Weights of a small GPT-style language model, trained from scratch on English Wikipedia.
Size: 18 layers, MLP 2304 quick GELU, vocabulary 16384.
Training: a variant of SOAP for these matrices, 4646 steps.
Each number is 500 + 25 x the weight over its row's rms, rounded and kept within 0 to 999. Layers, rows and columns count from 0. Numbers have three digits each. The size before them is the row's rms in percent of the matrix's.

# layer 13 MLP down (transposed), 2304x576, rms 0.0936, rows 1741-1763, columns 144-287
099:474491544527487491488531485514527460498487479528490488482479491498520515510503512528481486493503477480515490557532498487465485468540483477502510571485469476465484459529482510448485516500467483492471544465473416495445469510536526496510538474507524484461488523482532507513496507466485519495478473510477532476519471491513440490504495503518478472526504506499540524466499500486503497506486508463486541458514516552480474526530520487534529
100:522520513463509531469550467515484485468511520412480540517500531471540516499475485498535491500500487498497504495521499483488509539468474520507487499537485556521500543522497524502519543498535501473512478512511480498511529495542475517517475503465503452518464523494504506496478504516509496503493471519498523479557504522458538478501516486484520476482547553477465438491504483515516518496548527461508472428484494494506491525534501501522501
096:532467522481447537476469509495492522526478446484457483528510435499537494507515528471522517513512504452511531517508490489505498517453502483477482527485471518505488514510488488517504550547505498475489488486487498465481502487473521507518479472514516502527500486528482466531466536538507517504494502492559500517493504472490490504534495521510548511506444485493497510465507543472488527481476521482552482512518484477479502485534503522476521
094:518505527435488490470529525501487528527478546458508463480540477497581480453526517525509496486487468480493505511517512499503489544458479488551540504477482484510522509519472462490470521451485521481489481521516489535530535479509507486496505491469513484492517476543476489508493483482514501501505562493477487498497513478465447513523476503490499487524442489493472489497513489527499550536467543497451498482530491510527509532450497491487508
091:496546512487475515516520567480476500493506507492485518551503499482470549510495530523551467510506505533509497499487492482555497517500459489530499526516459437535569529493538512516503522561496514494488512499509520473490494473504515491478475472528506488500487496526518497479519459529495515525466508512476496482505515471554511549498487497518532440517528542519496516495510504489519485525508524497479507536495517459471503524514513552452487
099:496551482484524531510534496469514504558512492469490468544514507456549517516477440528471523531496504519502467519469510512517527473521484501505481515462487493510486459518546535513478494547483553515495502519467489499499490513524495505507513486499492509509514494483498500538493581475493524526460482452459504462508515481474501490504503536497486472503492509495511500522512528486462529546457535473480495489496502519529475526518492533491450
087:524497493507515511506534484516483532515507537514542535504555553524495448498471514491508481457542498495480493531522469457514512505462484507477506518486499463514530499489478494546485444483487474457504541516484483495493525435520544499481494533546482512500495492476514436503533492520495452514503495500504475471508532481525475505565531516498503519510485525505524524507517487485512498516510478466513487467516488478491533535471476534454509
104:513489532500531477523489541432488473493504491520484508478477481525460442466516519539469499489491483530532479534508549507476518501519443505475500488501525493505479518490518537522489494524554499502513469502481483438482489481529492501533488497498463502513500482486514490493512514490507447467491503486515486491512498475551480507470489513488524492500437483487486496478468492503506503503508471529459525497467494499494510453500484538464507
103:513488507481481513527499540503508540480521520531511517519495504458469462461463547533476484470478486511483484546519485484485539483467489486545498451518514535498542536495513537528462525530491506531501520487479478486571487469474470499491473518474502497491477479530467465539519484483517456492500512476510489467515573506449505486496514500536500491547535470499511531490490454492504478488515493487501455500474451449489490527466565504512483
103:477504488503491484515501464481541452496510528466541531491505446522503472501490481499521528536505511491464510520516456493513469510509553479478473523522550499506513492504525500545485502522511517470469492561487502491463481481524491538451508453504522505482499501473475492509516495525468514542502514507483480533512510479528464521522563510534491496460516510494509508496494498499452540421488491521505475497484488471471492528461520529509494
100:480454465555450479531520447448538499491525460465528497501533496519469505506502518490480517476474535482480451518480465505533489508494463519534509490534523489523495506548470507507516516499493495521515481450508542498482485517525475459485571484492494538477506499475498512529478531520478510465477497507490479444504508519486532499479470479541553491481486541541479495502477503530471492523501493507495540524523506488514475508523526529490520
097:513496499502428489452486523468519471520487494473572498496518529471507431490529539484521506512476493486545479493532504506466533521525520514527540546475507480544506489503474511521516503503510519481503512526493464545521455507505523451465494497480490504466494520514525484463503499507470500505476524496547479478478568532478539501499467500515533508475438490511517521504519512519515480522528482497448515535472503520523519555497509547512458
096:545513553497501475519519516504532523501492457472452478458507505492506499505498540526518518501505470502472483504473489484445499467484519503493501551541501522518474465529499508470521518481513495495479510522502542485501500533512516506506537488486496535504459541518517518542520495501490514509511477522481506487513518547472479481497518490502527505496559488515479485519516493527489512507513480505479483489533483518526571544467516497463535
119:505522490506539517523506507503512561475482485508433500430476525532510463469514491527496485515478496488516511474507552506485486485505496510516526514511522507493504463485480512507500502539498509517525524496507479514487493507528523488471484505503515505471463470534495462497521509486502497497550472487540516467498453520515503483478525489501503526527494494524498514462479567515484512503501519443472531516557519502464467510491523518477475
098:484498540485503485541507499460528469505497482477499507507543479494506487528509467465493531528502498517434483483510485509466477524531497499503477505475460519513528498501503517499495520511474506479488517481504510503531511462518489523483545502500447491514526510483519505484488520505483479549493509494502524486486453480514493524476496452462493509523510511492530492398511489490483490527568475479505516494485476505485494521481468462499486
101:485510512435493457490507539515543526508504503448530514501566538459522444486483492543478522489502488501526509465494509516524472515483488526481472456502535527540498534487496492470490504475545502555470532435507521505462516492538518458478547479465512489498545526507525481452507480481506497529498497505523443466501510499488514522526455491515534511493512490543518534526536455496505557479452506548493485471469500531464469471495439500533501
111:588462499501488538499526521487489500486473469452479477462490531489516463514502528528484550492523463501506453460487515487452492466494551522491499489513480515498484498501498494497474490470507527506522508500507506442462498507533507530517457469522546524492516517502495508481485530504481519496574491471499501508516503543491463495530493493492466529443505506475477479484509509480527504491533475495460481498513463513511477510474520553504513
104:497511507499489500484519512484538501490494503504498477490474523513489513500500469513507519526459491534534478469507515483499512482467503526472500507527502493472544470478476519529519481523507470530499499504499528565498508464519480495475542496508499495481508543496535493530532449535504448493487512496510542478540473521519488563501467477526491523515516457491513439462500508496489513508536515493455515508509502488459496465457409477514478
092:501520501493506495511471483494483440469483532506461508536489512503520520472520513479471504496513506474480495485483468501550471468584440497475540505526505484530507507513501540494518499507455481483465528475468519531530513490513470492488523509525511484496525487525506527506463483524493505571479475535468465491521465492516464464490530508470522514513481477531473523475493479475516499537509527511445492524462501492539450523474502464510527
104:486506492482538512508490502503455530477473477491508501505497484493468541523526468491538478498464522516541531510539521472474503533528488519514507494497482490529513505479493482481505521522480498498465516545506464485519492441509481490478508490459494515512546528470516433497501485510494524495491505494525482475526551534494499466448547497486536516498512480474520425472514514497543506513494526552501501521498456520519494480523514504554523
101:522575512476502516536523437496496519500512512456516496509476545513516487487511563547512484499509505474488507533526491483524481458488463502523431479449519483456517556557525525445529500488516459499537494562513470513487517534513488468513545502516508472514497495489513465488516533495510523501513548509514522499522524501508463530489533524460523522519526430521529491493516492477526477472536513523441538493508502530520528451537471473513526
102:509506565476506457490518505486522473495535513513520499534474474464455505522500520486484519496510486477522488508500508499457536523510527466482499542487513512488553512500486536490516509523489497519493511520532497469538489496464511497526491528542440516512482450507493547528471511500542517501525528501502484522515501493498487508456482470473509462480498539508507482551523501517502529491543459488535530434508483516518511494526493521477552
122:534512494497443521503508511486504533449539518530441523517484517474477525514513482531531529476486456542515514535461509497474499511542489563540468506484510508479492505487521470484488481535505460468525546501539487524507538519495552472513504509508486483480476501488498495496537508482499491477466492482495505528490495494464486502459525471515496508533497550546481538512513512533504533526512494546502511456485492486470514534526531491475473
# layer 13 MLP up, 2304x576, rms 0.0889, rows 1742-1763, columns 144-287
139:522467481468510455482540459472529498466508507525518543470498489516468506505504492500506512486519516519508481536494523493491507475520508517475487460466504496468506510493516512485464459510539479498499483523517503494492473503493473513505510519480479471511521456509541528521526496522469515514500501528502505474498494497459518457503514475446487473472470496445464451506486474531470512471518530487501489502454502510497439485486546504511498
090:531491526481499493496492478507491509532506525455509518545527481499490506448482525506502498522453432505513485444496486504539493493499486483546514491486524533535531478482457511496499467497454454506473549532490445473475531514507464536526469479477474518493493460566506501481482497519461527455497474487533519489506495492527507478521527517506476465501479494465472494430489480509504496489507488465494528501545470504510497521506505498507520
091:514470507520481522478550527514551492502505451495542468489503500493491492504517491483520499499488491442502571490487490468505506515477513504503457489484504510527461517535540513525530526516508523493502531530510486496507510495504495518498474454507491499543500529479496492516511509496493491498482532534521510475499478544481492477458511552457470474498535496533499441509521512509479476528500527517483513557497520480441525463478479481514492
093:476470504496512505536523494474516471539506507491503472458503490473526467491542494515484482539506479486492511523478491512491517521453546502480525548481487495511443490519457476511488477462522497502484463484502503510513484497455510506480536506481487515501494553510494516533429489486465503526532493497510483522489453486502519482550545495463495549524491502445512514483528496546506508478450506465510556519508497546498485489502480512510477
103:485478534522489499484455479508464523549492496466491476493524513520494497572509536513527460493487520476484537505491513528477495474481502503492487517437515511463494497537509504520531525483475487487444518515523493528513531479503502508493530501495469472502472522529473502522509552467495487502522515505507504525506499511517522495516503522521489488520472481475507490510459477496489491528524476520500507529506512477481492501506515557496526
093:526504541457501498512475504477454501514518465476510461506493490471481511530509468518511489477484514523494519535439479522502494504527504521502445501575503513523481529498491501494467474555488545473482473504503512461502499511460526476471457448508512447489485511486519543482520520468498532539515458503466519497499444475477519534532508507507469491488479509484491487513457486507499464466495493518470472507465519528519481442491504516484522
093:493484494496472516517470523487540495497532496465469523499497530492503491457534481508479511464525469520516543527475529521463497511527482481534481510505483485499519494490474510499482519521493498498543535506497494487535508513540513485522467500509492532453509509496488513499452476508517495489477528473531497537510483501506485484476477530471527539490480481522490497510466487463506454465455466530497485466484489440522519497550451539518523
098:523508486475496526490549507463517465498458462514449544535476530524479531522497484543479515502498532480496520504490515475558478540531516486510504482502457526515528541508526517516513476513506482530489496522523476470518492503512534489476517522522502481493493481523505511479535480460543501498509536492514455458537514460516528494481489483449482503498527476513457503513488405509507466455496470532509505489517491477508502479448498504513520
096:509448490465550509498479508502544485489507478511471507519496455514489498473488499531540476476457457495438498512502498545503490489539517523479570474477510488522495509496527540555484470480543529510500529490509506488495508527495519486506501536468515501495469468493497497529520498510507529492494471485485484496521466527487483488522514510506506528501565441498529540471485513543469518499524524520496481488508500528470484531490483494496515
098:498510491506497483481462517463474525505479509445500508476496507511483502474507480515534526495485505489456504504508531484509480539530518479505499545459525479519491530473504471521508453493502502491494507543497518519480503537528516507498491487508500537487522530486485550538532547458520504495489488484538497496510514518547491535477464530495535504458471535536455463489498496562518519476485448479507492476546528503488522481523475528502504
093:513489500511515508525501505464500495484495477467494514503526504488489554498497486458499508492513497466489486532583492488502513516549500504538535490473469461489521468506498491542471480528507499523480511518537505518505493478505464424495505490506534528487525486492458485493501476495507511536512537484483470497494503537488510521481518536520532517484498504521517486518457521457515479501478496439481515512482483514475452531483513554504520
092:518501484513494519509512492476512482505519486502468495511428464497499509519523465492548497499523501478499488499518518494482502500518544484484498522547457559505499494497477492517520497520509474540470477517450494490473499548491535495522537475533497523476515468531497484546522494531492567499516474534488504516530520507454515490514549514498497496498500472531520512484541536481485510455548506478500488521530478505473516556556481493507510
114:487473528471480485463487498537473544480519506523474498471550506483501491533561450522491489489516526506501475452439489489521501446502562504494518504515504494519432441489493510531438481474517493520501518482527499456535540493461506467493493449508564453471500473486476505509462533528520471496498514498561515519498525536485529498481518536492508507499503506543450530481524488501524498495477521492483474465537505534513506510487542510525488
102:486500525488488499527527454496519510476495503501475517478524500504468470461478496477457472488552489516496488552523504492492476483497495463531472484491535515483551509463512539450503540488446521455482482470483507485482531498532543479486543500519463496503444503513536516476439488507479510526488548517520463542455465490479475471460495470485500514503507517499475502507493504453489505531505461509526555523467513449470486527549468515497505
115:502492529488477474445495480498512532519466516466499511481510487510456504495486464515483490493540484506527437538498553523505481494467480496520521467516500510523478507474477525527455545541496463485490488491502521539476489513474490496449462554467551510522458492511522502462486515473515550478487513444448460482482528509523480459539489478480495556490490511528504543484556466468533523530471488514493518449488550440472515500470485496526509
116:550484438525465515551536495508473506494434509475510493490467489529494523483539494512500509498479475533498453503448511484464516517490560551490498525493547506497505480478467489526518469483508525480501500499505506495484511483491565508504512514527528510498517510491510495489471516474482554469543506523490530485534472537506490461504499495511492508507454485529438455499487490504557496518513489488482485471511482545518476523481490448511461
106:482507469527470495484493477514482453500513514535473488523504467499551516511519460509508504518565438473459496500467519491508512481502517503505463489555522483518524472548488488501481525491511509499491482491497472524493495540522492485507527513508471523480507542495491506521508515540526480557512496511469451472528496518512478528515476493453462518514519496488505466511457476464503511509538501521474523490521524508467505533532421474501552
090:524528535526507508495546530498483521505472551516467472497485474500499501493509470511520510481504494541501486533487466476460519499483490460474480484485480500520504474488475501517500482469477536468469500515528515429487509491472530512504495479465492523483476480515498478424492488535490493480474495468506499464483502518487531474503444501507482469491463559491509474485532508516487526489479491470488483541537480503452468454486516475450461
099:487488531492495460487524510498477489502524510536516497527467478508510479487517495531493453532485501503476501487514493506504485516517481509531499524473492495485493519498487480490515512476521496497475457522446473484479507468478491450493516529524499541497454467513472515507535524508521518531501516487496501491468477505459495491504523493500463487511499502516522477490522484506500504559517546471462543493465543550515535505467517529531524
101:520533539475498515507543520473465495490523489489523458476520509555530508541496504544449468481497508481503529474485467458519522447478467481533506488534495496524471560489483464499518519494507497501510502481510492509490483522520469488468517516513549506467506541507478476509509514494522493506527519529479526513514498516505503500517526542469530508498531430525550514492505486490509489505458507452496509514492513526499562516494523464504488
107:509481516540497529499485536500510506505520490443487513531450485469539477520486487480526513510526484487457497475476487525499501490479565503482483547478483512488502519490522494522518493463516524485515503532485489539504470560532505463503488501580483501477519476507538463475493506513513521496564504503511494522481494508482501462523520534453504499508498533470503497491538496486493538443489534487478504471482529532488557475496481519499501
123:526494537531442508476545496501471567490506473510507475514556442498501512486517463521522515498500474504474517528483511485411511505464551501506477489482495491480480510501498486495473514488495456470500546487484495521501477528512511430475475504481446517454493492512456439513551509480486506447512481508542461487517554544447485479486496513493497499495493511500503523455510527496510515453471516546505470511483513538488493486532522522463484